{"num_attention_heads": 3, "hidden_act": "tanh_gelu", "rope_fraction": 0.75, "init_std_o": 0.0, "lr_head": 0.0137, "max_grad_norm": 2.0, "warmup_steps": 200, "max_seq_len": 1024}
Each number is 500 + 50 x the weight over the matrix's rms, rounded and kept within 0 to 999. Layers, rows and columns count from 0. Numbers have three digits each.

# up: layer 9 MLP up, 384x96, rms 0.216, rows 311-370, columns 48-95
# down: layer 9 MLP down (transposed), 384x96, rms 0.199, rows 311-370, columns 48-95
up311:427476581536402582463517520447503461591532549570485425441463508425494567494515502508415450612591605468521492496525446581520512559568583467554482
down311:463562543537480417536497526461508470424508481448549484560504480524470461425565515548516529481515444491474570346520529404498505544482562525512625
up312:600511550493390421500500473543490599562532499551455350498505352524506411547509449462465534562541490581576530481505521510464412400513458464499540
down312:487544505458491463446548492534655490517600560450561458565474494575492505500498589587497398547429365491523470392547519603418529473493497557415553
up313:530444512503510478514528401495541493541534490434454447440523444457491541575597449399529409539589547546561381402463472585482514581481581467528494
down313:532460550460523471510569565505594553566378516555425451516432557552483490575453420530516590584552478458486539501516318356451535493565425457525383
up314:498392500538458568498543534474518651562527447550544528520421562357522396529552458440535479500557348449573485447584465412441520475579480604519479
down314:486518478401396514407481497422516565428522455649567381466405398539548419550514370637597480470456461412518463479572482489481612377465540478460523
up315:444352555464412473504494463510442542517507568428478484470535455505443429497382543504486490434487524510630452407533471495466567532602487488603387
down315:400513472393534473456522553526457451479439591514447424430446406516381485560440563599499557469596469479475544517566512461515480452483529537700485
up316:562502535483523457487487509404564513486549495507535520474459509525537487474462526485509514514451533491455483507517517411469556492520517420511520
down316:473427510503489511498464450496483494454456510504515474501490470453485484483482559519580506459535480448473509459516536522534433448501516508466542
up317:495513482492517536549512481502491513488524468501526505444555488498450499447449491471502501557503459415562493571460560519496558525498454492565498
down317:528490543497474466454459461544507483460488497518558500548495398490464417500516510534536502524518512502506539492530473533557381468472491454445537
up318:520467433486513540497498558553394525533472515564530426552488489378519464448471614505503484536482648518460490542467491449516470471448479468516501
down318:624590491546512480474553450456485438548332612569493525496505640472440466563441483514492498469498569462396501552442512496469502493495380516568457
up319:532425460464393442526514506497499493467482457574550470512473507541475455500572525551404565507460506467418496506489380536444520504532472463481503
down319:471476558434492534482508484470485517499390393478538504512472467488429440534508520531481469537489474407522513475556463500420502471580533571595450
up320:568508485456491538558561532511467455458512518510467531482512411460481474523474483505432464509421375495496505548575436560514544520391518483477608
down320:524441472601467474487583509532524480465506469526443559416509490439427460416448603524497566447546502541495478423572468519530522521544542559487458
up321:554480494512451474512505520508498565539579445480529509427437567363525491482456512449423428467593462482427471502537492510549568473450535495489578
down321:396544472417513426484471515538504580574630378437514506451526505532481525463470503500426451514489527524434541460544583407452520559584533607456558
up322:554453503391512534580587420561490419486549548517492526604448539538336467504520578507571498552500479439549537471503419529432509441513463553430508
down322:453492523489498494434419438520570524480474487543475439586591567519510534554544510527488550517441508460502631505561552475404590459430550622459426
up323:490485398409521476555512478498462470481566505520499579542459527550586534510417460480490583467447452590468507478557416551400558471522476443521468
down323:503519498501502471440507523515610525408486243486459465510531436537485550495468395526488498444479469520572531543528446563526485556473472489464500
up324:525537489562530565494557505503496520478555496587447501474472570511493502518575528499529523575480525495525552529488445475489521566503526575504488
down324:513531500498510491505489402570514560488507708493512534481499478427505497512526477466513494509503448487491477499491497497525472417511515511536490
up325:456454467520557558492462482599497544492497452525512485454480420451502465440515589448534467448505415568511561497508586533582572525598530522496497
down325:498516560510514482448535415493402531558444464464499531477440528490439399505453417475609586483532507469516547521503468542519543517491576473459499
up326:579484488478488503565450484509480472532482536445478502463505448442497581575414527479447392469383465497524470535595507419524520514504505512453508
down326:406461473471486544458573419517463485513512538470476429426497546572470506536455553459497497587569495478487434466449463569584495484540545514538454
up327:468535402493447470546561467462502596505511481549480458530562563510529460590397495519482559488455573435443488511496415455593532523523430492544490
down327:426468465514447588523472436494577501335456465404457466528404453561453535482585500410451542519453417483447497503478507509461447446541486548465529
up328:505487469468487518522446439510514476469545489498541524542417449546470514498476429446504522458460512516504424540399569486553464509440551487467446
down328:507526576502531494395542468470529522489538496547527606488557536469512510511485502451549540422559487536486530471511471445502517557412427568521491
up329:560511462440449543466589439517387428491508595499524549417600476500486619564477478422467595489536488494519510401546502529468533505512476453367520
down329:607535446425527608554458571483496480412550285521501497440554579565515513504581510479608521457403502379595643471446496566532528475432383512522438
up330:560499515561532501444514526434412531547536545541493539455463478510463477514508474492610489479509449490425440506493534459513509526558477405512506
down330:515485533422517476459532516420485424544565541523533489559512497553455528473472527520591512477501455549409462541435571454551437502572588488490434
up331:625478525529378438596540464561485518525528387638593517518509461443340468547529513488421532455508516458554616464484603454482445382500557473643481
down331:443506452604485433459466486591485594591512726612567463492507514454554530387481575538571556555468451402522548430560444503483524551485400464431511
up332:505544563469481532524535503457554534473492478514491474518476503378524483542446464428483460465510571510435457459485468560535536457511503483477452
down332:581483510505506530578467519470583488442471544491519524513509506465516471525556558503517490496501459539557552516482476494503496511497490540507497
up333:508488462490522555478505450458441483517506528458445491463409510550525448421443446454493527337541441493578500465586520458449466530529520506429514
down333:459428516519467508438433503486520490466413504497543481449559511467412475475508455485512465616491475484461457581505467527603455469551554461507568
up334:504414515599530559531487574480419467547528561494384596427388455423485514525519459569521394421483475493536482425418467527532526461427557399494608
down334:493424392465563552474445578427548501576423556428569362575454491560549523426540514488388603538535531469508475576537503456440495499419549582504444
up335:593431521425472499495523532466478488549553546573508463499619501483442590439519546521559490479508499578438494517519538569423567526487516516584500
down335:498530504545470505548455536500402495386505587462531475497578556535540504444552484505510451590461550596538527496550578592527497587463402508514492
up336:486474349510486550469529476474439431514449512463510452526544563502446510387491490471429511510477521498460520428521508477488511480561464437520527
down336:481553540520594408450494481509580549467520406494486563511493486488549488494469468520519595498472505531415599507544494589470551478416439543478590
up337:573497473439522478473481558482456471549560550484510501423530414435552489564496510496475462523503521504466467486484613474449504466478485415503517
down337:493435481537486431446457483476434428432561292552473563584458504554439551512446512460505528475531442486498548468469428536569544537510578550512519
up338:489586467410503611502537578577529537518435505546513461494477527468492511419496427557483514552409497369477497437536453509502475530433549440376527
down338:511516577503545486514452530502586527480499592554479547499490543523505506522438451501482429443522468559545436492548562497467525439503483546527581
up339:483481574449543532423522487517546417528388498575557542521497469427449420587458571509455509545486475451513480484493485490651495479469522458461527
down339:522499485480498558447499495452532450464505507453453564504520489444530496503410535506500517534454535491480461557457491472471477531538542457518372
up340:498561563524534490452575520525481515475470520464455487555484462439575498539489468415467483516481551477481490488449449476511497489499484534484482
down340:465456541517530492480539481497540512493533505535545442528487495513501449483535553483515461491539465495517474508516498480532541398514489505493465
up341:535477549527501500535489534527556496626518513507511536430572493401406586524519524417514467460531514534463455509394516534495467464544448511462529
down341:450443442457534581481447459428432419441515289478458543519479486531544562496576508555480537478519450431536490482516522555488517490506546475515531
up342:549370466424445524370529473526469476611546454422523609484588536443533462454528512440486467477518449484540489477557379555549517388546473506443561
down342:553382563514435552428435535509459570483580495541471535449500487451525380539473428530514507553510570530453499487442495402541466503503496491567578
up343:593487458487463491429492470523508564617606530457502492536489550553529412560549543552461476456462478458510500437439438513539502493468467504479524
down343:449503543484603462491531530496420583484523546539407441552463492583402519461504490569495492418406516599480526509437514489487485548563442523440521
up344:514459527466456478438461491573497438524602489472523448295445429480478434511567545382562515457583437443524426494484403528536575421520506457465499
down344:478433534520412482499529494471472490488549474397435417382440421445449437468507511479509582505569476486550478545386449448554422503524356553459470
up345:617433504550506481523490554463518534576531524516495475408590436470488526503472488431537488478504519496484537488437476462544620425488401485406541
down345:457443470595445436528483568376425458421539537507449581502536503446491501434448493433504533606528545469538655510481508498520488519588486463593489
up346:427389468558508583489587580489484603506495598499458482479503516544501416540460500483479441528585468431655508467501446442474539478543596460458556
down346:504520527562362465452501489498443518566458494489513487468584521478499448566449498469484464511576492507492466494489481484483499479483541539627462
up347:563553540511493587457514498536528523490532493548467394482509554496499503509510529483504524449541562467496504560594550462543483566523537465544483
down347:511499553498526522553496404519478486443537667501582519552498464505538511535488566426534497462528531570498459530450472499536546472557501517489534
up348:548550473557516486585463351375507564483511553564547522543478438556517537552528469513580472350506484579510439492421490602492479417482517502537438
down348:547568438468521461433457566546437491527545556536498528520378586428466471544489514559505460423479504449510397402616502435503511532495409488417416
up349:492445541486514556561501486404412450524536526579516579515573514530546521463514452421545506469441468550471500487540496531490512512499582475582447
down349:519450426548477464539460441606572482507435439421487491476439428488444476455502456447510576465502455494492472456443471569481459459568549508502536
up350:463502489405473448531480503475515497494505531510505516502565530439489600567539457558498459536616520505526549493498562492448555584507539483515527
down350:516428436519476587463503517544506515499484509485550492479438461520493487441525541493539515518456487534479499485504483504543429460502516535485538
up351:402519493582420453560564465435562464508463558481447501484550492452491504408434432529507478531560544518465466494474446466577495431477404559458523
down351:563481464435478469564495528544498470502418453409534572567501512499623593477423502481460364506456583452501545313432473403515517608570514589490504
up352:568527522493493484457516446527518459503504462485437434450542528478466571519539538498456497474467524429451462485557454570560472567513554499472531
down352:516494536533488496536499463476584503443516579490515477502518429446456520433563495464539476481554496561506492475503503539501485477519499499482504
up353:476473508498444458611461471548508511477481482465616421545551456487473548510558557465606367504387435544579500544560397453558519468399462464438500
down353:461470558525563481600460431563552414464531613572588485463525635441428601407457463546484540543391517423464551540516515500476426381483495559530465
up354:456437539495558503511512531576485546476539548610438478479542600443474478372598517445471423480467458633555538457477397444637423516563451521541475
down354:489505558584510377498534481506420522485603441570488467525507444486364455510564482512524573485453487471517475583485475477603535535569533493554470
up355:538428502456522487533583482585501588446533494535399464509485582522495416581491571368501508545539499551544538443488513508451584394436494425592440
down355:496584529508458548512520525435365665496452530457438542514567521500571486464553495555443478446533466489516537625485470532460482610557492561471533
up356:472497503575415497480491476561561547511532565439539467462537408443501546424531470545446546447487565543570448516560459433484528421487456510519539
down356:457506507529483480464526460466535519579476433574573480458589494515526509585525532442464536537496534465460568504536587538476496503427549487523478
up357:511568511462528514464451523476484500474469591514502473514611535456482518522524526503498514470559484489498465493488505468455569528496482499556550
down357:472473541467407476501469446601523499507488479532538485590487391528510492413485524489460463468464507486513463473525514470500509504464517504483497
up358:480508477518479558521527463499514479516541504447470478517452471469510519499446518400516501501426503469454506531510478554526498547468514531530528
down358:476435491478479516509475478559494506499469505557588471559456458510489428489533484551526511508522497554500479452535454512588480417489462515483507
up359:474503434527607542562574456611524554524470488545502496528482559458502529428514431501502440526450440517584590463513477604499553432566527442528464
down359:444444396535602519508447533549622544519465518510491457535521599557492411506452411506502391489475461487397478514577449462581474469498482425479570
up360:514422686451432484492519489451412473586539391529407548558470511486387467537528557465495576495498446527541532510510442423607557489496402479528534
down360:445413532514544506492528549504436503498514409557439507466515422552518446588515483503532556517499495498480561541478511558486421598554422494484606
up361:496505465469516516528554542491561477506457476449491460493509563477490479573568473496491502546426540384568497527435439448514467512518488457514424
down361:472485475563520424470441556513493508485494599413528457449484530512460513491486443492583504444530525567455513526540466588464500541506497520488568
up362:496551513439412448624475463392372434622544457468653494475512409513495438543579495541488481400570532476506582544559479402531536403491533624498399
down362:485418502594529435569554355705597616644402774435648524515628679528433501552531530440529499436417524450360482344511547368428508397561533478344569
up363:516408436356456484564486459499413524489506448574498418470610532454517475637531482473552496519499543571438611479449514515444579463583509411551443
down363:469417559494532510623446644582398428533558341448496483450534467535489505451471484527585580426415501550560609472504436549504570546461486524533614
up364:482548439502492513485419454463364491492492536423514456473545586442415511466513470464474552462518432485473552527582398472501474404465494452538462
down364:513554488547498479502400454565476392503539479587325457550547468484394483429577375439545523454519516550468527519465521605528464479514500455504530
up365:486499406449451534460462471568525527478515495466491596513483620523404517500559407515518508537472531521521434471473532483533549563492493500550473
down365:441483495477509516505457554457512516525494589574537498482450441509510466481530545508546502447528557479500553407493475516473478484468557509495500
up366:442454471499449510495564468574379497648507520483438539504516494545536576526514574531525504495455565455487524557565450464646596410535510505485571
down366:407463482531485493526494509550510483399554466438502452524575470566464544493524463465555457531475487510468513492462549547452497525452515527542608
up367:543535476503460526489497443473514477504540495520540452440528563488445530600544547539536494496461571459486513497558508540481552568465573452508495
down367:509533583438453526513598470466565593483494686531504488516514519508477515388475517510463441485513464467581538457474469434566522521515493515433478
up368:496435572440499492521419480469485532505430403515533368557463504483478403518560501484544390468488407497438527486448564455544526487487541504495587
down368:469534515448441442470490517446507494580470443553403375448507491477618391550456558435498452477578526431451604413458578556420549511347476449443430
up369:488474497500449458506543479530513449558538480540591564487513520501440520458549419401533522527520550493551520553503566543458498527445529455478485
down369:474468510472454528534485454486550488453446620491548430500489483470533449483502526461538419479513488493492476515504467506570416476514497512467499
up370:529496492531396507450488526527423485550528552547446470480489522461552500589508571479543460468488569410527489429538562491565556507437593466542495
down370:481519435517405490503508512410411441533538588559547498427491525435629500423477510465556559450631498493490516525525431496405556528465588540544454